From a checkpoint of a small transformer trained on Wikipedia: biases, a variant of SOAP for these matrices.
Each number is 128 + 32 x the weight over its row's rms, rounded and kept within 0 to 255. Layers, rows and columns count from 0. Numbers have three digits each. The size before them is the row's rms in percent of the matrix's.

# up: layer 11 MLP up, 768x192, rms 0.328, rows 509-592, columns 0-31
# down: layer 11 MLP down (transposed), 768x192, rms 0.26, rows 509-592, columns 0-31
up509 100:122122160099155119136142156154075134198151154054148118210160099116127141132084102149169131190150
down509 091:121118115193129117103133123154114130088108130163098161105116175144204156080106147103087136149159
up510 102:125137097098119168139093157075104099119189135149154089172148147094143103127124122108143173146096
down510 108:059142152110132118169112063104124064132114114087189116097104099081140111072113122148145130142135
up511 094:123115149126083151129205131133088165140081156171133177097162103159103168133170124142110101123151
down511 089:111171085080128137124118100179137116092116123152134104153138194144149094087117157164130132198096
up512 103:139089180161083138106172149119083077136117181162184178198173164104151080151155103111046153149139
down512 099:118084142085106125113142183164136179105176059111174135136145149208143088118112074180100160122081
up513 097:101128133116173129096134112142142171178134180157121095131191200165082075139124150130200099120158
down513 095:100167170111057166124074112127066118140167123140150149177164095090170085158106145121146073121105
up514 086:052185117169118110121156171056072134164115164119139141137156143125110166143103101115137133116153
down514 103:133129065179172129172136103094057102153131129086057126052138133219120141120136155138131124127077
up515 092:166113155126164117138072128138145182086082118174124135158101095121152186127137131153147122109142
down515 093:101121124095106142187129095119091087184110178174114146132090164192122149101134147118138126115137
up516 085:088198089099087098109138131137154152064074103133136174169102144109099108126082151117130196156152
down516 100:127055069137121135168169145121101155120110069146117130161082087129140135097091180126134091117104
up517 141:154108107114190118129110140162106141129112093173126074152201138082048131187131179112114111151166
down517 158:140078138149130064145111140133121121102189110078139129129187115150160137159095144100170120179114
up518 119:185143146089113135150148091130146168120141132154083142105134119085085171082060122194163132088116
down518 121:172149134164092167162101155126076164130119131151169104087055145125169110107174147174134142126111
up519 112:182173161143118094125141031099122128156133130146074135083097148066190116156105112161158102117156
down519 104:139115082118151106152102114069157113106120135156104145077147166142108142085163105116183093156065
up520 102:171102142076159122170177140149081128082115118149119135193150176118122131126097092151156134140142
down520 113:126088150196154145099155131141095081123124109109177158161173122099161128127088091106147126087151
up521 093:133157116051143115079143141110087174079134143130171163115175060176116149066141115106192136091134
down521 093:120110118145160091157101116111144127124147152104116113129153148173138133143104150104196082075143
up522 091:130093099079115105079139155071190110100160136131151099127127135146129137105071037106135151105154
down522 091:134152151132122065132164162105147146153105134152145153145067102064111093174167107133136082104076
up523 105:076178109121111087078147134080134048186109098127142117163126084131153124117192154137178158157101
down523 114:084120164195051168152110172144156098109057100172127135095149150118112125121116167152150146133137
up524 092:162121191114126187194111145091080116129119063130148131135109121095171097094113145112122117131142
down524 084:133167180147125177156131125147148128100141101154119130150107123084156148175110115103123117151118
up525 091:131125089115121180105113149117105092138102141141110060141140086123161155171108140122134150077137
down525 107:139137144165111110170065106139148130127101125127161186126146115146128126106085100035130090091148
up526 095:143106129175148155074090104141097101175135102114046103140186173161061155122154154194107160083080
down526 098:163153153102154117151164147142109132131126075059071140072094100083118153150073139132148124148130
up527 097:170150121151063107083160134077134125114148065149136100109097105074132083175124100106171131053106
down527 096:123085126156045107135124177161113109146145106128116128142138115169123076151144148161124121153125
up528 103:174106169164126132135111143139135172121102123148196121138148100085095166126153137163141149163177
down528 118:141172106120215102145099118166160133096109128072163124133106143127139096073152153156099101102081
up529 084:135097161116137070141166133122160126105129164092117184101146090091139092113084135090141118077100
down529 096:146157105115096120139074154165084157118097094110176128099188124181137125135118127083113073123135
up530 107:093141102112132062131217140120138090171147127121112107170141192107149127118161110150146160104171
down530 073:119130155120102084112066124183191084106080108095112105093129135119100086137124136093081166126116
up531 099:073099105111059148142128145119171153124088122132138130104124109040085134117087105166118133161126
down531 100:118094174135111111091133143121151181141159128182131175140124144111134138082091135167198144139156
up532 087:031168170135079153097076089138116084162102182150114082145101192118106151125063185164194131100121
down532 092:199181150107165115162143095127168094123190130082074148143067156129087106144127156079118088130098
up533 101:109158133129185182151161107085114167133114127123130099122134120160069102151152136105133144065142
down533 104:130099169114109146153102133177204062078177106104131148052133087092122116104155186162030092143137
up534 105:114125136085088129106109109158138204119122158190177078131132086146105132158106129122110160136064
down534 093:105139084116102165126134172102171091100090130067098077101129140144088108073121148096144099225149
up535 096:091164094139103169183123073101145123138101141166107187131102087104163135150086173157057131140097
down535 105:134153150106098123190109103138075118143123175087059155161116106090147157160133121188167130115163
up536 100:130148117063151133129120122133174098104160092130142148109092086145121076184184130153106137129145
down536 103:121083099148080107106160075117155170137108085161082140133113118084147081113165074046087100151109
up537 103:185138094124181116134121114162147181111152155114151162128097159097183168106127140128146153097160
down537 099:080197130140047159074122060088083156137114124137090104144130131106131094110107116214158130197093
up538 108:114127109109069141147101072123092187192137134112068182095140124147045113132122144116082100097127
down538 092:089078140193051057094111139125094117140132189088078078106115140154082128109086156150160119110095
up539 089:138135129136144146103087145222113113133159125171083133106163117122150205185123127113121037098097
down539 090:110129123121121158230147092165150082146086147104117153107147139126131127116071130184147148159124
up540 092:133115112100124123114139131099121182151104131162175130121154138162124158059080117098139075172150
down540 097:174135044155133157153179172122126154124151138136101152116130116072144144149141147121144154183134
up541 095:196110164137124173115116111120142065094133094149136120118188100117106114148134162168105118163144
down541 086:090098117175171121152169090113092139103125131144124164111164080100150161187163130192104113148070
up542 089:163110130047155116162189169123067120082094121098117116198109162142185071145110126148156094135119
down542 094:112143100077113101143116093112152086077126131147094125163152074137148125148081119189153142157127
up543 107:169131107132135135101145126069175151103131148154177119130121161147120131128090141152155136071136
down543 086:164108181136158089148103173133142147128135083095094122076127149151113150160109104152051175104140
up544 085:137086124174131086151099141162136090057130172130118149107194136172063148144098149132166118148128
down544 087:138106075143150185110123136075178113193166091164136148136129149108111100105111132110092121100131
up545 102:160167119145114133141094119117127060138097112113130087108175126113145175121086104155149127126202
down545 110:113159095104184122072129131117141138168134164134086163098185149103116116141092123119115093078090
up546 102:144134146143158081091203140138118141153071104126150098106134041151072148103104085129124103157115
down546 100:142100097150155155141113106139134104151088199122094112094141132163171153152131101157126139128144
up547 104:156134159101171130085086118100127157106188134165180166181108191160135106137101151143118111114121
down547 106:132092133147163176089139107163156122114118088100102122155123109156121104116134086126107111173131
up548 101:149165144119187099150141137045120103138189119073177153142184130110161150144071103097107168126072
down548 113:155072178152121172122126138151146085102138115092079120081064129116126126102131206155085104153182
up549 104:119150158132089136179176106110114080089239111158078141145136142186095144089100101087124083091066
down549 117:090174118159133151150100113118150195163114158126076137127169093157154169140148124134158151157132
up550 096:096101154076086132149180147113103137196156119161111122064131133133107134094118122099164076148138
down550 092:131121128195155078128175186101097091055146156105155129152128114065063132122105151138159130115109
up551 098:117123136107072126124175068122130115094169160155162123172129146147116184117076095148069075107152
down551 096:152173159124127147066147201216143105113105159161068133182138107082100113088136181101096115160133
up552 091:145104088159102192151112082080127176129085133185151100134091075067136117103124164070174071104125
down552 097:130072124145149084128120120135090119155068116155113061105113113134106107184076089117120100087126
up553 103:071116093189148142109135123094155126140103128150132094079112163161175133134125099149152114141079
down553 108:114137185129120133154111112119149130184079103120070199117169102145143109138079106196112091111148
up554 104:168161048152106136116135129130117203070172133172116132109151123170199146071117123143144119083120
down554 098:089183171142193124129121100136103180128067205222152105180151139088053149104125091086130158167111
up555 096:120108109134107121099194136151195137100149100086107134172148117104121165133095142121168115126125
down555 100:080152148125158105116086136096153144110088090112094178080175142062107123141080106172098147104120
up556 109:129081140123159144126086085150120038127165116133082068057140184164118184112116120144121140144080
down556 121:115094151136129146207136120158079132097102184107147127177115112143135110132142200147121076133136
up557 090:118147119155122120175055128098162146102106150188124090093134117114091105104191157109121134112130
down557 095:133129097110150133135123119081134171118108177052071089151155089158072140088091114177079132117093
up558 092:136151157081092098082179118122121022138147148157132112175129097077153119127164128104099161135110
down558 095:101119100184174159154134103090139101131146117118198214134085175108167075146120131145173132076070
up559 107:177096161101159210100200111101095160087157159136068104141176122107122055148190106058159131127168
down559 112:143115118091141142121175130138135140093126071098173168164120079170177061096142103036120185128125
up560 097:150091167167140071139139067143078100096123134082115166135183158154081146132150111156131149137158
down560 085:120149094138149129151091149164185154099138141171073092074131117127134087110110127179124124120088
up561 111:181112158125091103135150151101095070150220138108113096163128103122074154126099159131116106111150
down561 103:173113181152136119108125180146119105083182158115191182125100095178152142110077128130107148097127
up562 101:151189105126142105057115106127122135137100151150114093087159120094104074159148159176100106164176
down562 086:165083150211103151163082182161105119142174098127125118102122137165120125151130178143126120102088
up563 107:079151116167102165122125121106130113095102136174109129104123103163128154144138163118096179066117
down563 116:122170155132160113088093091156072153127129127105104148153046122134167158154077105158205077076103
up564 101:202119161139123130110123111113157146129110113112141115078155148212113141112084098159146147146137
down564 105:117081147151084180151143068144137088114097146104110144110088060161180092184114169098100092081194
up565 101:119136100081180123162112119137136118184115149206130165098142117164139129121114126060134129111126
down565 114:182076169141112164169120236112140150140136104097160090077137125088154192132120150127156104121109
up566 104:090147107123097139104126086164114152130125110159135137131164164124095129130177210128147153162173
down566 087:150104108149088161127153089183160138125108095166079194122138090090125163116148140164130089136091
up567 103:120160166084161154122122089092122180154142131096125098151134143178130096173093114130147145192104
down567 099:142138075113124115179051079119106108115192113132159107079114103088078186147115079160090127167132
up568 091:141132179144091101086173153078122126163197102152168175095128105134068154154122083144143105139123
down568 096:196148101094131105110148107205133153168138178144113131118100157146136137053113158086149124173169
up569 098:185099139149163111152157081132138054075125146130109113188109141101047124127112149066086112107146
down569 099:079154149115168102138104127125200094153100108150032124113125177121123124157095156152147117150078
up570 096:137154150107163117098146168172087097122166125119117088186155127062144140090117162130076161151091
down570 086:145098135108121162181103100125151157093134095134127105109174097181124077194137115154171116088125
up571 092:089154102139087164147168133097136147115119179102142148123121124153080165084072181144081171146144
down571 092:145142144144119099088073117186109129118110158161149130113098144173110084114130161135120119149159
up572 093:068157102170115119100181152107207150102091166157168124148141118157109097129092115104179174097143
down572 102:160126117087190169180134119083178122128214176143143136129126115138122092155190147127099133102127
up573 100:077093089081138071151156170112115110086123076155174114122147158091101112108139183173078115091071
down573 103:137139086169169140067121093089133182138113121185128087112154098145155123141143124142181091109131
up574 113:164128149093144115116102153103075123145145046141134128167107120160133079166058146140131059158131
down574 063:142147143172067093125102164113117152142143176122116108118134120050111112077085118138115140178104
up575 114:150143108145179172116104107121147088102124153142129171101171188194127163141158077137129158099052
down575 122:085131099104141126142159111139106145099097128115124164086130106142174130125157220180138162096113
up576 096:142238171127067146079097188168078115119137083118103116161095074164126140127089147143102161134107
down576 097:103155070086149129129133106092113179186159130069132103161140112125169061132161081117204089077129
up577 100:122112063101124171100099156184110135151164173133143105155232128138115160066111048148102152057182
down577 103:088104072105150103126095108113116150081141146124116065064157106189169101131130161129159163127191
up578 097:189143114146141125097110138108149085118146147108150108103117086064093145107119088169196067123141
down578 110:102111135136086108159162144143194119112111129111132077125154132150116111096124080169100110140137
up579 093:061109086052123101183118124128146142144111128140090126114123091145151109081143131147181160117110
down579 111:127140126170142127180096142162151068141168136085145149092091190066100146086155096117155102152072
up580 111:174218131125079112162081169086185151096125166111127119079085180106132123177112112164133076088131
down580 107:114127104149113125187121177148126178109105121140139131131140101155161120064145132117105115157139
up581 113:110126095094126144140136085074108154040191121103118112141074134150118121081141177065085104096156
down581 095:117156079099118058135157093176105093163076178138075134140146102122115124135114127161132140122088
up582 096:108074131118113140110131087200150102106091113131155146139114096130122106152106166191120111053128
down582 107:121118158171143151129110154107151128122056135105133080148074147070071115203102094100131093115175
up583 088:087086118106163153052147123087112115163099114171164142146181142100114140097158146132130079161114
down583 092:129129156144162104137169068124140145089182155114148111134123143091148155182134165115102105130120
up584 104:201109150136092123068139113164138151050132109094153090173148107143118110097136127187060148087100
down584 125:141106161125102138184091100129163150109180138069113120122111149099061146048149145160134139145131
up585 118:090163105115043162139091155107143132129153149152141101159158125145063090138097162151153096113108
down585 117:178126177105162105135082089067065097215130099133134142126110143142066184128113127130128090163085
up586 092:113162179144124194163096113040105181107102168114148079115166080119144109121160114182184120102125
down586 095:108171134158126112189096128123105119100120123163108101147165090124130116090121131126212140143067
up587 095:087178165100121183100103071076118126142116094122113041144135140141125133088068132135142138180136
down587 100:081059094118106137139107154128133171105166109144147172138089148107106154195088164119097107101101
up588 095:104113108166146123184169091124124160151069164183123195113089176144125083106146124103080110143118
down588 093:149138138161111166089105186189126126105116132107095115156050170145137101098150152082117208157148
up589 080:044135109160108107170108093075161104085137114122147165129119156169093173184107177109134152106162
down589 087:157150092107158096097163178124083174099149125132107104104109115089110119102175099199121139114167
up590 117:117120112093213087105118134082123154173085092152088068113130092124124133116107121096132139119124
down590 077:097137164090076128159112183104123130177113157148141150111118109151115098131075040142089198183090
up591 093:109145119095143096088103166097115152076146085139140178085103173160098117112120049082130065137132
down591 101:183115148125104102143169108117143098125108092146144098071073152199126071216102140125097114109128
up592 106:144176142045109083168165101121147083112163114169133162100106120118105156170103116147159113172103
down592 102:137107123169128083079109119163085082081078108100148094130160136127131093140151136053088093064093